config.yaml
n_layer: 9
d_model: 640
n_head: 8
n_kv_head: 8
head_dim: 64
d_mlp: 2560
vocab_size: 32000
activation: "gelu"
norm: "rmsnorm"
norm_place: "peri"
norm_eps: 1e-06
positions: "rope"
rope_base: 10000.0
rope_fraction: 1.0
qk_norm: false
attn_scale: 0.125
bias: "none"
tie_embeddings: false
parallel_block: false
extras: ["capped logits"]
init: "normal"
init_std_qkv: 0.0205
init_std_o: 0.00483
init_std_up: 0.0205
init_std_down: 0.00483
init_out_by_depth: true
optimizer: "muon_variant"
lr: 0.00917
lr_mult_qkv: 0.4
lr_mult_o: 3.0
lr_mult_down: 1.5
beta1: 0.95
lr_head: 0.00789
grad_clip: 2.0
warmup_steps: 200
schedule: "wsd"
decay_fraction: 1.0
decay_shape: "linear"
final_lr_fraction: 0.0
batch_tokens: 262144
seq_len: 512
doc_mask: true
train_tokens: 1606000000
steps: 6127
dataset: "wikipedia_en"
Each number is 500 + 25 x the weight over its row's rms, rounded and kept within 0 to 999. Layers, rows and columns count from 0. Numbers have three digits each. The size before them is the row's rms in percent of the matrix's.

# layer 2 MLP up, 2560x640, rms 0.079, rows 967-1054, columns 160-319
098:516466487493567508523490529506506462518462458507466556487489474522485540495492517516479487529526484496476506482496509497469529494500476518520516560493528500498500497502543504505508493521478537498515448525510504476521556558485518506500492467453482473508535473483513511485499527493533489505482533554520514514531481481506513499476491501551472492522517533474497456496509506489510480504482507476468469486504498548476454465520508490519471531494481499508560494486482517526516493508530516
106:501464522450573496471518508526475557525458481509474511473519491525488487494479488491458549494442508460503481469493505448519499481463511511561460592455451447495561548516496485521496503502501507475508525552479510471500456498518533475509501475538507487511533482485546550491522509514518509538496486500504502547494507487474525516496488533515482498523479480524490500518516464484502532494471475480480519474437535498525544487493526527516504516471525523485482551475497512489481508549505472
092:488527495479485487491494530479477474476512497478477480495415496537493491470450527478487520519523512496505519509509512483478471527488502469527490481501586481516520493497523533502541499484497496508482528526546470502491500537520503503522500520455455509485499500480471475510498463502502502480511476553481498503497467495496505523469508513510522509498524505480531498476492482442489414490485480474475517483447491482443506484473514488499455540525515474523470556523530471519470469490461486
102:501477500470438428494497500483515540514524494460473483486510480470503484497524535481520524446557506491473542468511535498432475510516478423503492467528546485506517481530506511492495534473529528486452494473511462515487520516525524516541499499483553449491504520526506528502467483469513432488495497498501511501505473483485527476519483487527518523468506480519494505519483518510517476471504518478531508474504491480456480515520516570492534492508524488469489554528492501465533494495505440
092:449503442526517515555502504513481531498489489442495446480511457495478500541532492514473493466504503513488449461482481544508542469517469469512529504472504479483440518501469494474468480483481501490490482511453488472539481541516514503530473491497507490522485500508499482478530492498517504423523509559515481487497482507521511509508506497517478499501546488503467500500501479486456537488484494481483514549460538492525497517443502555498489461534454497513485523502510497494469523497461494
099:498458541467516540528521495472464512523515519496554490521506496480492464534489457509537520500525538506492492494476473521490503489467570491456487475535487479491522472465479492485439505480507516452477496511483512539553515502530508519544438465506490490515537503504498490529521466489478518496499501526471463487494500481499506502491487499495483509488483479527477508499509488487484468503513563504510488509462510517528498502510490465490514547523485526475458492511484487468498501466496541
097:482490514494486464517495516528516458507465510512520508495472467521519518508491486493502467511508474511529500455500500516522520483518499496486517491504528523488491495524507482508498505492479502485494533508509506505501500494480486480519497504511503485433505493514520489491491458501507513471474514503506486528451499492518499440485482509519530473497492501511550507473499527531449498522480469485464558467534486532475511488487500496508457477513521486475565532517498480480502521518507459
110:510502479542507461494496490482485478499473505544510513456460448490500484515473510509475525512479519518494534501493530480525502526455502474480488510490492537526496519499518508455508492526518516478494523512519514492498516486475526469516496506527489442453539482491511481528504515507482505464500503448514524489456490485528540521486502544525484489511481487538493467471519545481470517535518490443505481456520496456503484494492478493549496529497505556503531494510515479566495506507488528
087:489471505524509516521504497505493490536503502489482530524508528482486516496502515517491457480489464487503533468500492511498512485517531469495487504503483510493515608487497517484473469492480532492460511565513515471456550449491521492540531505443481488489512499517460491466524496503497507516504505487475551442507497492515511508507506541520487499541566464487503483515529524533447484496528485495548480488554514509507506475485535483523462490501567488503545514480470474516484500516476495
088:524464504516482499504495471513523509521504483495451536556511482493500511494517479534493479535470479493491501524493486479512520474497497488480489478496511523501537512520495494504496515510443530522478518496527501482506488546524504508515495505490495484456535471546483487492528524506485495456527459466485500514515512461513474514486512508568498525495486510511491511478470509445471507505508510452479506491471510524458455501507480488482496516501485507497536541498532468542512517479520522
091:512510482498499498545472519529476470548534494536514482476503503472489533488485512493521485493522506515454515516521489462478540492495497477500488489518475497544495550484526478509492492521509498489523500481524501515527526504509520477521466476495525474486489493533544497544496497494456484495513518530521492528496459496496510481495477457512525500484477480495527469460488510517512533503486512545475527500551506478505532487486502497519481534463541514535498505507488493549519510505511484
083:494480452515519498501476481546506490493439489493518497468496494489514451524523464490486503499526459496510493525526511519500498427491462511519549506515522523481518460522490495526491525473492482530515485531512491527467517536501474478468478487438499502533489478469503505507502515493514472511500472534482461499510525492449452516493486491518513513447488521567485497452552480502543506498499464482526538530515537480523533484457553480552521527501576522511493495519486471520504477463482545
105:480497492500461519534486490512506493519528480514500505535553510527542563530521491467523512492504482551507514509479520505458501521508489463460516523451496479525501476523522542518504482500496452467488512507455486497493499460488488548501497543541493482464495491483559466484504544492480492479493450466479476496484453498470535477500511500533496560482474476514487486498521489466500460471493446521474511499500477537505509508502462516505524503485508461511514500492526496464538510499496540
092:488496492483472473532487460526494486472489474571504458522481490504458503482548506467508492512514519495521493504464513480496495479535531513514497540490474489555510489481496474474490532510471487513553538575489517469458470500500441488498512522516492490458490492497494507516498452513473501486512494516500488539490501465527525500540464537519503512465449528490519521468529484496519508480506539473523502471516506506489477509514472501521499444489521508503499553526509475514546516503515497
087:531502488505461492487536493463502443532504477506538479512502489494515520508512492512477510467503500456532495540478472517492456513489485537538504474564533490532486519518513468495506488514514487525458507478502491487445509477508548515490520501503552504548478516485498534483493490490524500473558487514485495492495535490505509478502521503482503478482486518491503504441508517485539527483517472536549498505567530499478530450507480509518514473494459502505497483468460479493500481518461534
104:521514511487462520493488487521476470497524524502519554540506509482491483510517529482517530493462499460511508491528541557512503515513537445508480471519486458506498472490457499523478524435542497492502462549463464479486527513510545493500462489497500519519520473481470533522491493471499514516515549479547535542476446494497513483501471492510420448521533481536478492482516485495490521472522501511537486490507546531513497507505526482516542502518516508518549489508515501508505522520496483
096:517522489479494501458497457492497492553515491478523500527455498525522466534541488495482495492456468523555516501449523508529512468492526479487513509498540502523507454483516470511490502493496482513498518489533479452516523532520462501528490499518459463523487450522496555509550483493529463498543530506551534524465489512510502513484562508519511457526485507511470516464485522534487524442511523483489538506455507476514508508554526530468493465506514468491477496507477489474558487510480482
091:467483475488489478488486447478512505496494490491501470499517493492480467521488511510525532455541505498482514483527502527474516499483520454473501491542522433521506482493524554519473477490475477482552508492514472482458476533483504481518544475520465497507487523481512490495503485523468517524496490482509565519493513553541477508485543470497477486549502473561522516499461472501440422471478500490514491503497490460511513493532471535490514523517468483529467485473481532486517493515503498
112:519503505496467529485542523508509486498527464490531504516536495536475512502497557450505472524437513475491533495503490539488474511464452473475497507554518503506529508496494517528506460526530535515511507485509493500521527499493487464527511508527476491486541451490503462468484522503496525488597511540534499524501550500524447483453557459514500503478531472544519485472518483512440473523488502452465519504527512539495488482498510511526496487518501529487471512476522473475503492519480483
100:487524508472508441503491488536506521511489537489495451426477480508480518488531471499496481489493453509481524549464461524508491512440464508487548459513505524506499476502478553508497482490510509492501520496524510532513504498511479488488455472499491496505505511496442475536461493482465546510491552504508475499532485502482518498471444477495478511491496522439501519481469497472446518503473489458535478516503486510481457476476517460493485484516498429465504501467552486526511476491496473
107:477513445491488498511510468559477500527462548518461501499545484509523535485489469512500502526517511472479495504509522474493444520499462524497454485536530497503480511508512494475511498517479538526503478491463474461470526483535508522480514439522517511467484539537510507532481517509528480516517506493508526500508539539468464480480512554484494515490515474472472495490485461508549516491513509524511509467472523494486524489526463515548443475510463479496496497471525485524554540462507512
108:484472501496514502515462496519479479475488537497517522533521468498497481535509429545515490467479508449529520469491484502492515542468511473476469476512478438499491477484502475553501503512466532506523487486511525465511452507518535471523469459520489527485538554509509495488494484493521495469471465503475501491517511448466512502512512517506492496488496549481483469491492461516487495468485545525501474486533471506478466535491500485509515526503498486460568490480527516495507467501540542
081:478530498513542491485495493483516491485493521547501507546533485516494481449507463441498503536478488556533532490518505483487509500514513482502449461531508451504506524459480520512478477485553481533527509457511501503519480492503534507482461475539444528533497435477478523487510527487514526522528509520505501498521499531498515499484490473479503522451494510472478548500504514493506527468491484523486486532515508512477447456508499520486503457555497513497528480529534497492513494486484486
092:519518521476516523510541521520505498547528499486558499476456452463511490515510523527506492535531489527473521509509509498467503496516491517474490522453480494478502501484470493482498478515494573508515484476494520507495504542528483540508528541450479426456508524472488501466489499491513444509527511514433514501515500485540499492521518486519496514517478503514499488473492485485499491515528473499540443509502509516457504491513485442540473550555539526546488524542497481513493494530483497
104:558484494474520511508467472507485517483538484507531480508524541536487506482489498502525523494486503512517492515495495472513469527512532489491483476533481489528531504488520477503476478451469439521507500490475525511461537495575521512501526543474508494501498499518447474537486495517486546484510483523517484482482514479480495491524489520521495492502458511513447489451514484537494536521464519481525525471483499465511555515516484485527498503486503503495454516489475480483509527462472436
093:527468514537504478500508480516499515489502520517448447518499485510555516508504475478433427459521474580474502509515501498492506489530489531465553489497499496547506525518492547503491532494509495503520500474498493474501464505497489466476501513510482496520494519506495483486475505491525527509486478517491504501502493454496498493520505510503526491525480529556490452443480545491513520542510473488495552469488465524504458502466505469504534498539526514532469516512535497520501522469482515
096:557529521533537493542466547477489463508508551503494474490509501501530537478546486485555504471519471482596507542499500531522492478430462496492556511471502469513459513515486492530512510495516531483523502572469493517496498552496489524446462510461480478516508524484507497540504512503509498480490487514507508510492539524492482531509496487501505489494526546469493467479509464497508507540493503535532513458472552461492505516463498434507449484464468530493516467513487493511492533487494462
093:486498497468525475494503557528487501479514507475502475546511477519509497496520497447524524529472488538506539488490466500533487487496494472494497490444541504490482517489563490495492486489514538503527434480500493484508496562500505524487478504539510483490507511495471483515533441501524507496503494463442497509502527545478477502448470477530516518508503541485509502538543483444501454469519516450501491478519504546502468493487516486501515505509458504498534525502491487515531477501474471
091:462489476498510612524490469519549479490444511525519474493523497538504476585552489476525521463538470543477485482477494516492513515511487529508516510484487472549484523493494514496488499517506496462497504511507483488525470456499534492530500509470495511479476479457525507519511497496482489508488467524445488456547480508485462523509524547474533508465513497495495512537513496516487465458509514499512473526504499515510509525486495539469522453513494510486522468495503502514470493541518510
107:556478519536482542471474498508520473532518507435510492526512525537508523518482515533524476493531487473515508515488470513505482498519505478523509537505490531498512494500515511506475500531502497509513470491456519521499495528494515484474497504507451492541505527503496482526501486487527530494489495495459510506482474478447532491471502559500495550511527505529486511488482499516506481500498460470481494489482513470473540481488537507490491467508490471494528532503500498471547525481473487
098:511517535490497465481490513483492500476498514504554543520428474485531484476556482507540511514504518461503456482494518497497536486524499447552529474511496535485484488482509532492474476475503513441506506489486498470521529527480466524529493492530516500456473482493491504506503507506493459511478493500524532516507493489533452491511499538491517459492524509470492541512505544470498481494522508494543556534525554495538479508527454501468499475520478477502505486458490548505515522526493509
092:438532459494517503521513530497493474508486483514537501487523529486485487460473528543533464510521487493505491502496483510510476523492525505451538469522531468481498493507522494506524489486469538516545490466498505458491493480491546513471513549524506492482435534511505544479517495476448500489481530496521492501504485520521494496542515507491501493506479504482539493499489501483469559469464522469493512490511524483531483495428562504519481448469519505512493498460526490510538518491484450
097:512524519534501530487546513472505483552546521453456547525504505505527535508509479488512520516468503498479525531485487462510524516513529514524475449491525495490498530463545492486476530501475528509494465482487490482485464520535473445476486517468551480501499510563478516498531504519518491532515485495508476497511522478490462507508489499511455481476474488516497527469509477507505534471525494537487532437452501543529493488541498502527535496508494501511507500512509476506510489471484498
089:471512436518509517479474488513571488487502508497493461523473525479467492540505525497499490499517480498532474507526496528488505511519482533468460513475479528450477504520510515564522492486532499514473499498513515514484495507523502498428542500498513500466465493487480475479505555545494509464513489522472514501475517543535496506502496505498483497485478473438532469486517531502477525487466458503510491484498482491501503506502525502467475514505513487475475457522449438495493468476480504
108:567492491538496510519464527496486534483558486539502459503487490551452530472478552493481557506502468496537526500544497447491484469493549512489534548502541527477525457523537499500497487506517527527522523502500504500466532491495538463495520492492523509473507525539506438510526492481476517478541526478516460501497491536496500473503477473449488499505498474499508515476523528480487494511467507490479530500484481496543489489474502513526536466465495478492469475504501499480524516453493498
101:510507495474495509502499508479507460512509529461507510483517499486536489460526508481524490498400483532513480458470513499495436546482471511491496487509505515548518497514512500535522543497501467492499475462522502499537524507517464521495463479523528488512477503510505479503453506480521486498515498539490508475522516508569509544483553469505457474480527513493499513491475487529488487480542512494504469467545493461482485464500517539519470498462516522529537476486496506464533482504499506
097:537478506469494536506467467510466493496479445479513485486472504497514483474532492447463542551515500505517485508518508503530493461536517502482464510508512466525503484489510561499494455504521564544500477444511529466510478489537495451494482525504448462542519493482482541455521485486499516470499492501503571491512524478487495431478461469470484511464495503496492471489470492503527457459498503503520544494514502518524498523496504516507507486510493528533535507436514505502520507513487491
105:490462524494526491515526435490543550502480493534492528522481523546511496505473484519502494531477499508495502501432515507490496497483523496518560566526496533514577505508498487479538521517527524499486505517529458503459506483504478500481471484504474456502509488437539581483522528489466492530479525519515452512505507477436523522524472501535448495497521517496465513496552518515532508497522507511498448498468508497478494492493520516533514478512478512486455537506512507510525505498507519
118:490482503511513527509516496467536486473548521531510537451494472481550523514487530487527481515482538492485467477418527503541507504539525489491514439511515497458459514481513456511510514536468491529483504509491486517472516508500469510512451514518509485516530500476478517489487459472543517502492512509514495505493527520510526473521548523545515482502514546475518490467480514491496493478486499490498466482509446477509487514504495459545499493539508491478468546493495501503484533473515486
090:501486451507500476495507455500485472471493503511450484482565482474512508500528475494514480479500497493484498559482502481486483495517504515501501466482491481533509512528500475490519541514487506489542533483499542506525519500509477516465476442519492496491543507486510508497488518542507433490505509458501483531498489559483496523496472510448486513463526482509506564491534498507538536535495465482487495528491479496442497499497501492488465547451511488504511516482541525500515514482528514
104:534461507536470490483574492532516475490450471489533473509497511515476503512512460457453486481507504465501468472491492502510508453508488494526538478516470508504467519495505561513488489547489449499523515482500493501466542481475482513460495509461465462508510521476518498491522485527530500474502545466504496555497473494513527495515525532528466513462514483506505577487526471481531478505472473532521481499512458474504433512501472518521525529478539508442515476524469487515481492502497488
085:505535481522444472531547491485489545469482455487532540488545516505490524476488493521506525523483490523502500501518478459536508540514532518454504525525516505492505484536463505491464516537488510528528494523509482481420480474485559538460478470456492505427505535492503516433504500505500522512522498546499492501509513558473465529502497508525499530519479493500518523482490444520526516461537491518486517496506502440494508486524505481474456579480480497523467462520496487490488509499441466
126:441481474522532535504492512506488492461500496486488450475570478492529497533504549541518519502514495509508504447496514500527474529472537514519524498487466489492492470522517501531467512524522488516508490476481469501477526541496515496504454499473478466509481439488539486546452472494476471475489502495550522492502506481528516530515522474507524512493513552459504490433469502528500524493481503469511505471517494496485506508457497478478489450518499494499483483485484523466503521544503502
093:486509491484449490499501499509486523453532497522499507494457490503491512454478479463501514503538467488501533537508563515511495542511498498513503482510541510499494486517477531497484477498499490501463483507481475505457484488496507518485478501479539509491498493506465484501498519470516500515472503474471495518512499484520499513494478531525530482511536513508541471462484513532515536547521501494536446478530510528502487495504502511485489559497505491496518547521491524506512495506511478
104:520524414449487511488475518469475493546488489515507501497485519501456518520490534515511510468512493511447480525512444466527566525487485498522491496495517449486489451513498459532507492499499517532448513513539500453507521526474500534505487474545539533495482491473510500448510539481493494482505520505453499528528541489508484487467491501508487444514478483537491508512531515521444469503469498498494505532509526491480503475467476522506500496474450510506473521516485507501512529505523481
123:495514490491522515507528488504485500503548531553482491474479526527485484522493489498457486483464474461499504511429545451485505493501478466500524497484495468539466493527516497546509499502483490531492543488522495493469498463462523512543506530512483480515463513523512481526550529527550488525530535529453504517506476491516481521526449513508462500467458506466507482459482503497499506504486470507494481495508490476502491480486524493525482529445462462508511514464494519499513552501489530
111:486500482541482530492519480518480519514479518466474504499481537505525506500492532470503483549512531490496495474527547507508518484500521504548461482500506487528472487488491475496501516507496466511495497485533529511470585523457511490496484522496505489511498505531493505529515498507539471516494479467480546510472521460546507485483515493513509525477509465481498492477490538520517532501498519472474515505501470503462546542471480505492484476481499489526496496479498545484544523511495457
100:525524468520492505507563524489503525502479485508471528529489540532495487494482490482513457498534504496525486535495514524497553500491463520486557508515500497495575472516505520500502485532493512507490517506492481477509498491530476506503490472506456454504514548488507489539532473516478475527515515528523526522534525518483494501504495476493498531531476496524486518538495500516545519565503479478526529510503524511436503520491493517474507529486540547483508513478477538483494483425500447
103:480487513506515480473483491554522497509493508493503496499535518496485518482526450509508500455506505505484517539520496528500473486527503505526492492498512502495477508510457477534496533469505529515499503540492525515466514529499462502458504506552488516497487575502471483493502504446495445498524525482481494503504489504501464479459495500508532493502499458521499477476481554476492510537499532512509492522477524501471500494437543486484466490448480518530482476496481525495506482508504506
098:492470529478493464468487418472523479492522466513462485505496494519486513497491502446541493499478509493491538456496502479464518445466503490497487479468536512520489498505472465558469515487493534527511518503495462532516464530457498466496468519482476482496506467547520530476550483481521480472509492475499458527482476519501513453549467491519500511500503516466514485468479490498468534484472491496473510487509471481496457556498477493480520504531497504455502479480511478512490504490507472
103:474554520480495514482514497494511498531528463502475490483503509535494477505494493494503543517519509507518542544546504483501499465500524528567539511473487483504516556510506492494494523469481503509477497494490501481521512501495512522514508487493483497511484499535471546529524497500499453499521464563461498498502499511455461511526479477468490470498480517510490496488541500516478440446472517521505482516556538545487534502527573466551481528565528501501533461493521560491492472511506499
104:492502472516576475483520506502507503504497460492498473485474507479509502500488556504480502544527520530494486480516528482504482518504504455536518495572500518518440503494549537493497482442503534465506492483539526511477473453510528500496482498507508507512542469496509519536490486469456492473443461574456473513489499489515500498472494495521493494513509495519502488514553481484489481527522511523542498476523496467531510470482488491521505478524529510540542517481525488541504543496498525
090:520521483505509497498520528466531449494501491504522515524509484495502473504510505535485527491483503516487475476478500562492490526493476448512499475474511477510497490504498492442573511541506508488472489481501528437475475437501475508503514484512480525549519514494472501502495459482486485528529503521514537441529505528488509539468495498503538526503473517505484524529469505465421505473524531488534482522529487517476486528475507465493489502518500457448469533509475492460476509528476477
092:512497449464510487525470539508497511480471508509486508504528505486486508530464511441458490471537503516546529496487497508480508502477496497508491518461528447471463475493505491468506486524484521512524471476499490493485505522506473541525499513469502477499520530522496502478468496515471537508500498526499527501481497534491479533499518485519490521492495541506488458480499454512520496503510489501466543468547531523517461474515529550498504508533494505548501510508504529504476514505495537
090:511512520552543460486487482449488469520536510535508522498450460504518525443474492507542507511490483498482465475454486512511486515504472514463489506513517505496478473537512496514519518542526479494501494505466527500507454513520513496471483516517542530467510484478499500554534539538513484490486499485510497465510493493469491498510501475508467463506478478526505542485479541495484482518515503471518496472468512494489494512513470479473478471450495538532521479495509504502453519534482496
111:530504490519465478460553512497475455533499530506473499502534537525463463517509492479512449467497505486530527547489467488493490511505494539547497556571499482517491482516505522497476473477458469497556519486504497484480502476544533475511485507512476505478493473493498470519514508464486546503469497508520488490516490521481460496488511547540515515505492466518512539450483538526526499475525525482494479499521524501489459509506528510537532493513476488478499474525519467471479511535479459
092:529534475524519505509497529511504536499477509516523521473539486510495534500486496494507551501525503527495494483458503527494517507505463532509484556544502518492495485511501511505508501509522499525590502520531497476445505498535473542548483518498476493514515472499504537490483474507504568520491508541502444498483484471515553520490487473476504436484520485509496491478495538480515458489570463515471488474526511504474562444495524506515522469481506484488515477531527555514488542475527509
099:476522506513488514525517502490499472540530491490511526534492532510493481488495487484484425487536483486519512486519492493502502474500507511476482476492468511527495475477463549502516548528508471498494495520489533487499525448482488516519464516492487485475479493485507497495472478499507499472551528465541498510512466509481463515512532469489441500494497500484488503473552541482492530495460553521487515525520501502503478503477492525475495527494562476487479505472485523535485570494488494
094:545490480455481470530512498497496438512519530497543466537485503466524489524463501461507494487470491535495502493480501482511491462463457534482463512518477462509500489470517499518475448489513477522502513545477520500517524506534506514477469518527520501489478481484513487544514445472514534539510501492487482532497509533554514525506487509505518499523533520510512493499487492520540487471468464505484521483489541521474489492482501510509507507495449449456509448480516475528504516497506500
101:510528486488488460493471500488470531513518515493467450482462496504503524513494471489482530494482466499502500455510475543484526467503490478476498518524480514488501543495480510518508482496500535507472505510475496489517481518450480492522528518541472510504496483490525473508506498482481528477509518492564481465460489538519468495495484514486459507503483510514490481553479520504538498521538455473454494489480518533511527495488501537509483525493545493519483479483486529514505472476493502
091:468525470480537523554515506529530490482483497480521486480458474562515464513526490559488481486451481520503506470508502466490499489534527493482480544481495499516480510486483483474498538518484495514478487532507469524506487512445530481467512513458478482484506423479484483484518496505508492504548530474539492485528502464523491484510518471496485542471523516532512500469492481536490515502476474486453525550509513517481465474463506477509555500496508534496507486476523460542544488499508492
086:522499534531524496487512516488499490507492491455498490500508516500481465503478490538525541511488506532479467494524526508506519484484482527453531514535496516538488499504497516479500498496520511491506443505488485481544510480478512468469530488513505507463507497488526520499554470519516524497504509453492509509504543476478501557491499481502494495509479516477489527477512479522493517539488527508478519529504488461511517502474490512474481486492484529509512467521475514524510517526498553
108:503522469556479487520509455489477465467495445502548514499492482520506462522513544509488517510480517485479508480458513503515495482501482460491509508500491487539497518509510500430472489474495499516543451464523500495516517493474479493502569533534502492471474531469501493476506491467536483506493500516528500494553494487532527501489483487453518536534518514476482464555532489511490446525444488488491519493499521470522476521511500508550504507476471484503498506460465439483510489482505535
122:503486508518490474499530498473507504525477447481512478496518495457526508512501476519510512541469544536458463504482456483507470484531481518515521464540491517503470456546569519486509513487517481518500507494502514506549480492513489436502470496512508500485515508529483465520490496469542544438538441495451495473510504507503509519485535477456468540480493491493519549526496504496538452513513552495498516488453512514517508502486505539497464516461528482486506531451490520478510494444515505
113:525532494491482492521494445495479498491509491490510487478517524498502524525496538520529504499506446504526509515502493481497556518498487495498488560503477468467512523513522484487502501504497525526497515512505463459500539484511460531498467493499529472500492506484488496503465512507554505528500475496508487476451479515507498490497524517501517469503450510530501513490490475457529470548514525473514515508497495476481479475500481520491517501446453481479494481466499528496506511468483483
099:507482502479485517532494484513510512496481480482546497492518490503476513490508478497481501449521529458520535566536478472489511510476466529489464497508526471487522487505501564518531525512495504522517499558513492541557511496480497533489494504515506508463514503481482509502523498476485461481491507507523481518473505505498447504494472482492495503476505510510532488477527498470499545473540496515494512512518480489510519483512523490482465470456509551487533531524512513453494472505522539
115:573476473495456480516527500505479546501503526513506517524461494518510440498510521516482509516447464494505469513459510487516506513458489538479560488504486553473486471508475496473522468473504454517526478468525541503517476508481520542481456496486541492546473480507492518492500418502501508446479481490511478522514505517444511525501555473478522509508501463503478524472478500494418473501474512512473484479512521507534505518474503469523502542495526512493498487520478522488465509517492497
117:510492467533481531475473499532536472508484506547542490476498526504485507512528533517500497482480472514483494465495487508435458498486495484488527493530547504526505501523485499502494509504466504488471492496492499509519559509483487455552481479534533522483495486524516495520508488545481507466522499565517468521508505494501516526497508455535503523493484493567450470519535511461503534433508503528484521449537544512492449474502515524517476480509455480473508475478481472534484481523494500
105:506500455500471544530460527516488528471513478476504478489487467463504485501509495510500513541456512486508494507483517510486537520524489508482509487529471469476476479496519513507499505505486477494470504503508509508561471490524473562476554515498480480452511448463441511540517541530486500533524504489539491488495493500487528521515515552510453473444545501517525486529514516521546516477501500525475509499521471509535482496503548514473523502544484516499482489485484508497560510504494466
096:535498545490475479527485505458504427512489493551509486507499446474457522523494491438482512531513504493476509539454474474501490508506502459507471474490525465461507515470524523500490527524522500477508516470487504506506497488534518500452508433517478502443522475475525490525496497504502464487480510503494505537520500509439501522524500483515506491494497504565512534518516556546492525494521531499544459482505509474523518548495485539542511513512503490512472508493506457473474496476502505
088:476518483458480497515494473476487475516469493505481466486497494442474513528489485466509514491516503512515471500510507527526510458474492457497514554482475494494495483483497481491523487481452460474495460505526523508501499495485516502539532496513503449495480485514501485508504511481505533447493435467461523524520495460550549531505518521512486525490489531530477526524491556465501458542534522478533521503486522530488538500468462523494512527514497486496563492521481540543517487491488529
083:484437466524525554496471481507518492484460529473531501488455509461506480456505502470517508461508428483473509468523490512531478463511543489519526540446539507503454502499474530513479488486532533540528506493487500474530512493462469486502484486510500497510525443497506465502516474481496577513487529538477454508503465477542500508455495511519485493496500469511516483472535491506530548538500514499486556529500547520529470483493476509525514524534490541501525467487495521540496494515510560
099:450504517490483539486502502487491464526514525472519538526473556475507449524458447506536477469489526473516544486508517478531499499471520512501475500539514515498493530511474494522530540496483509497498506510513518525524506489525498476506478434520517476504497496479527449485552499519453498441572493500504485518471517474520485490496464549478515514464480471489487532461483491487471450544538504478513505512475480481474523485525493464488535530517484499531510498491488536544451538496464506
097:550510517480512537498505436467518539523502506486537518497537483510489478512541491502468521563518452513477552502521483501492514496481506527476509537515512461496453541494494496497482510515491476507510506499489477441538511494493490511523506506522486536503464493505486546474471517539471496503487505554522487471509498491505528499507533489497495495479508478557524472490510496514500507484510486513485526523470485515448489497532513513474489521515453508439494481480522478505507536454506489
097:493492517478467475490491494499464507492524530507479474510474460536506500540538508469447510487511511513501537467495506534561521485521507510503464521510526497540469491494484494527526457510459475509502511474495481423492428518472517482487511484461518502525509484520519472534491482507489522492525518465522543492501541476489476513472529498506495485482489531470504511513511513508485480453481520485541487497546437454530528541511496509475520466465442506510480519469515491475489506520463499
095:492484488516521492452480541499509500498527500453531461497483483539508507529508505456487509448483492493491489506525489505473498507475484497462502483516494482501519529541494513500511504461495519500515515481502511497452537481481492510479518506494494499462473512502502505478526491444487507516572468504492503510510517509504476483448498517485503506544476509508470476429521505507514542497461524494463520533491508533467512471515507529522524524511485507482505440504480497516516486506503503
089:495446486467498478513483478498508501482538527505478532497526483461489528492474490459502508482475497544503512479476498481525538488406473457509524492480480481512498522463516457483507482517475493508508470499522513459510495515496514496525530503517456477492479458524520483526528521453519465473559478530523494466536480514487516499495466510550485508506515461537459489509476460475469517483519447503542506529524522489494540492505518497489534509545543496492526522421517510498515499479493490
103:485486513502506465453544464477561484518437476470520501576503469480483538479546488441499449474518472504495494460458512518499493489513455500489477482477480513500479501470524518501506472504531446441458469536517447489493546486481499511473497485506491508527478471542526490466486451492545498523476477502507544494487516469513501491506510475493495517546521539509512494462497499474464538484496492504476490479433519482524521466482431513499502484510529516511468467441523516510520487522498503
100:504474497505491538487448514502465487476465491525498484490513510475493494491466546512518486518511441457505514462542513496491512536493485519490495519494493444489481493477516448509499491434520472517466499497516540476506522527521495520520500445503494495493490461546488501430449525495519475462506476501488489506474486550549504492513444470544479513510549511469501475459536493492498525502487513525477538533507486500483529517515518474472486486523501513492493449498491530469483492498495464
103:569510453498473476461517524492469475475512490527498534501540474461508501519488506489478534466497504515491499506485479499534485522509499504512502526533507511495519506492415486504494508508496463514489544512490464468473481518519479488498450489510495544526520489496419514483499479580490483495554512497473510478480509518490546492515510525488477479492522510506525497505504468476536491488538527461536530469515484527484518487497541493468564513525542527523482504516530543495485515513468511
083:510492474501531446517496524482509472496533483487497529494544488494489555499481511424473502516537537475503476523481477477507491521498497506479468483483500499507508498523492457461458483518515515536542448503495494498510492503497461514503514510493567500507511497518499462503508453494483502473482507505459501519510526500555497523531489504536506501508486501514521469490482527504516493490534499459522488466492498546466514502501514521504526510496491555527513484478506482520525483506502507
107:508525534498515486474527512533499476477528532515439512520501462518482461428504479522517467507519521495503502554441489481532476508505491504523490515483523553510521506457501471506504513468461492527493500499496495525496486487458538485491446495464530484486523508550506501501565486513510511491471511497449503509540446491496531525521462477444507494480524477493446498493506526460528473484514531493534501481508516511483499524533522509477507502499513550512537504491528505498530478515480522
098:483516524554501519485507508499488485491502529524457472466484564530507502492545479515478488518522503462505499472486561498493531490475497484492493517503489511479497503491493485503500503504512499520459510532489452511478540465545491541542441474498508458493479542503519547502516511503469492492530509530515524510501463474490517500497520485480506473512462501488488516523523507479469526516500495528474481558472471520501525478516469478479479536505485521481520486496506495519540481463464510
091:494501521508471462509550514496473515492532501502520504475521498496521527508514475428525469491482469503462509519519512522495511478501472461480477506522486458454514440517546493473502507526504502509522496508542520489501480520472474540492450495545468482501478510498527496450497476474490513500463505521514490512498513551512488509518542561478489543526497508501531474458534518517542486534561483503462502470546493532462501514501559476476504519531518492442493471514466492508495483531487503
078:506515460544571511504485502514544553485550504505533485493513485509527484466511522448514471537517505488527513499502482544504513511482481522498530496478489509465483494492507523502440506501548505536507493479513489474525498475537531483511525451493440504463489464548481484508484472495507524501471475530510508536515501507520475514501544527489499533526496479506485472463478515493500524504475467510491481518554499476496497559437470470487508446523529484437464475521497477456468470514481502
105:553503531503494502458525532473499525528522511518485522508537505516528520466545509526495527498523477496536491453519477492481517493489518497491499526537504509493496468514546515520542483485513467508516488505529471490466513489478541490514475504535459503524501497430509565507520500492519531489465492466496487504513485500484509475465517502494502560510518465540486492490463471528505510532528494485515509504507530516527530532519476459491479560476492479505514454484519496483485521504477492
114:509469514483526515504481492484459475498552475492509529494508507490471544485494492491505525531470522498490513518462521510490509474479498482533479492502489507484525560531510508484494530460552484505467533462472529496478501513567502474469471486500544509491483501493494483512528481518504489541500502476533474466493488519519537508484517510468474503529510509527484479426564538520525491493472516486489462508478534488497468484503534462508469513548522490464503467555503460501521482497500513
099:497487463496487452511487512475463491502538524501430524424526455488477492522470498466526482534506506470460517503476503492517492548535460521528523543453504464468495474492478496478469491484503507513481516516569512497511484536504481509533486534506473567480503482516509492545484513506505538524476513517530493527428530508502496524497500472521435519510479523525469474439534470549525450501467475526505503481469453518506497530524532531487524529454474491499545514494482503502506536512477499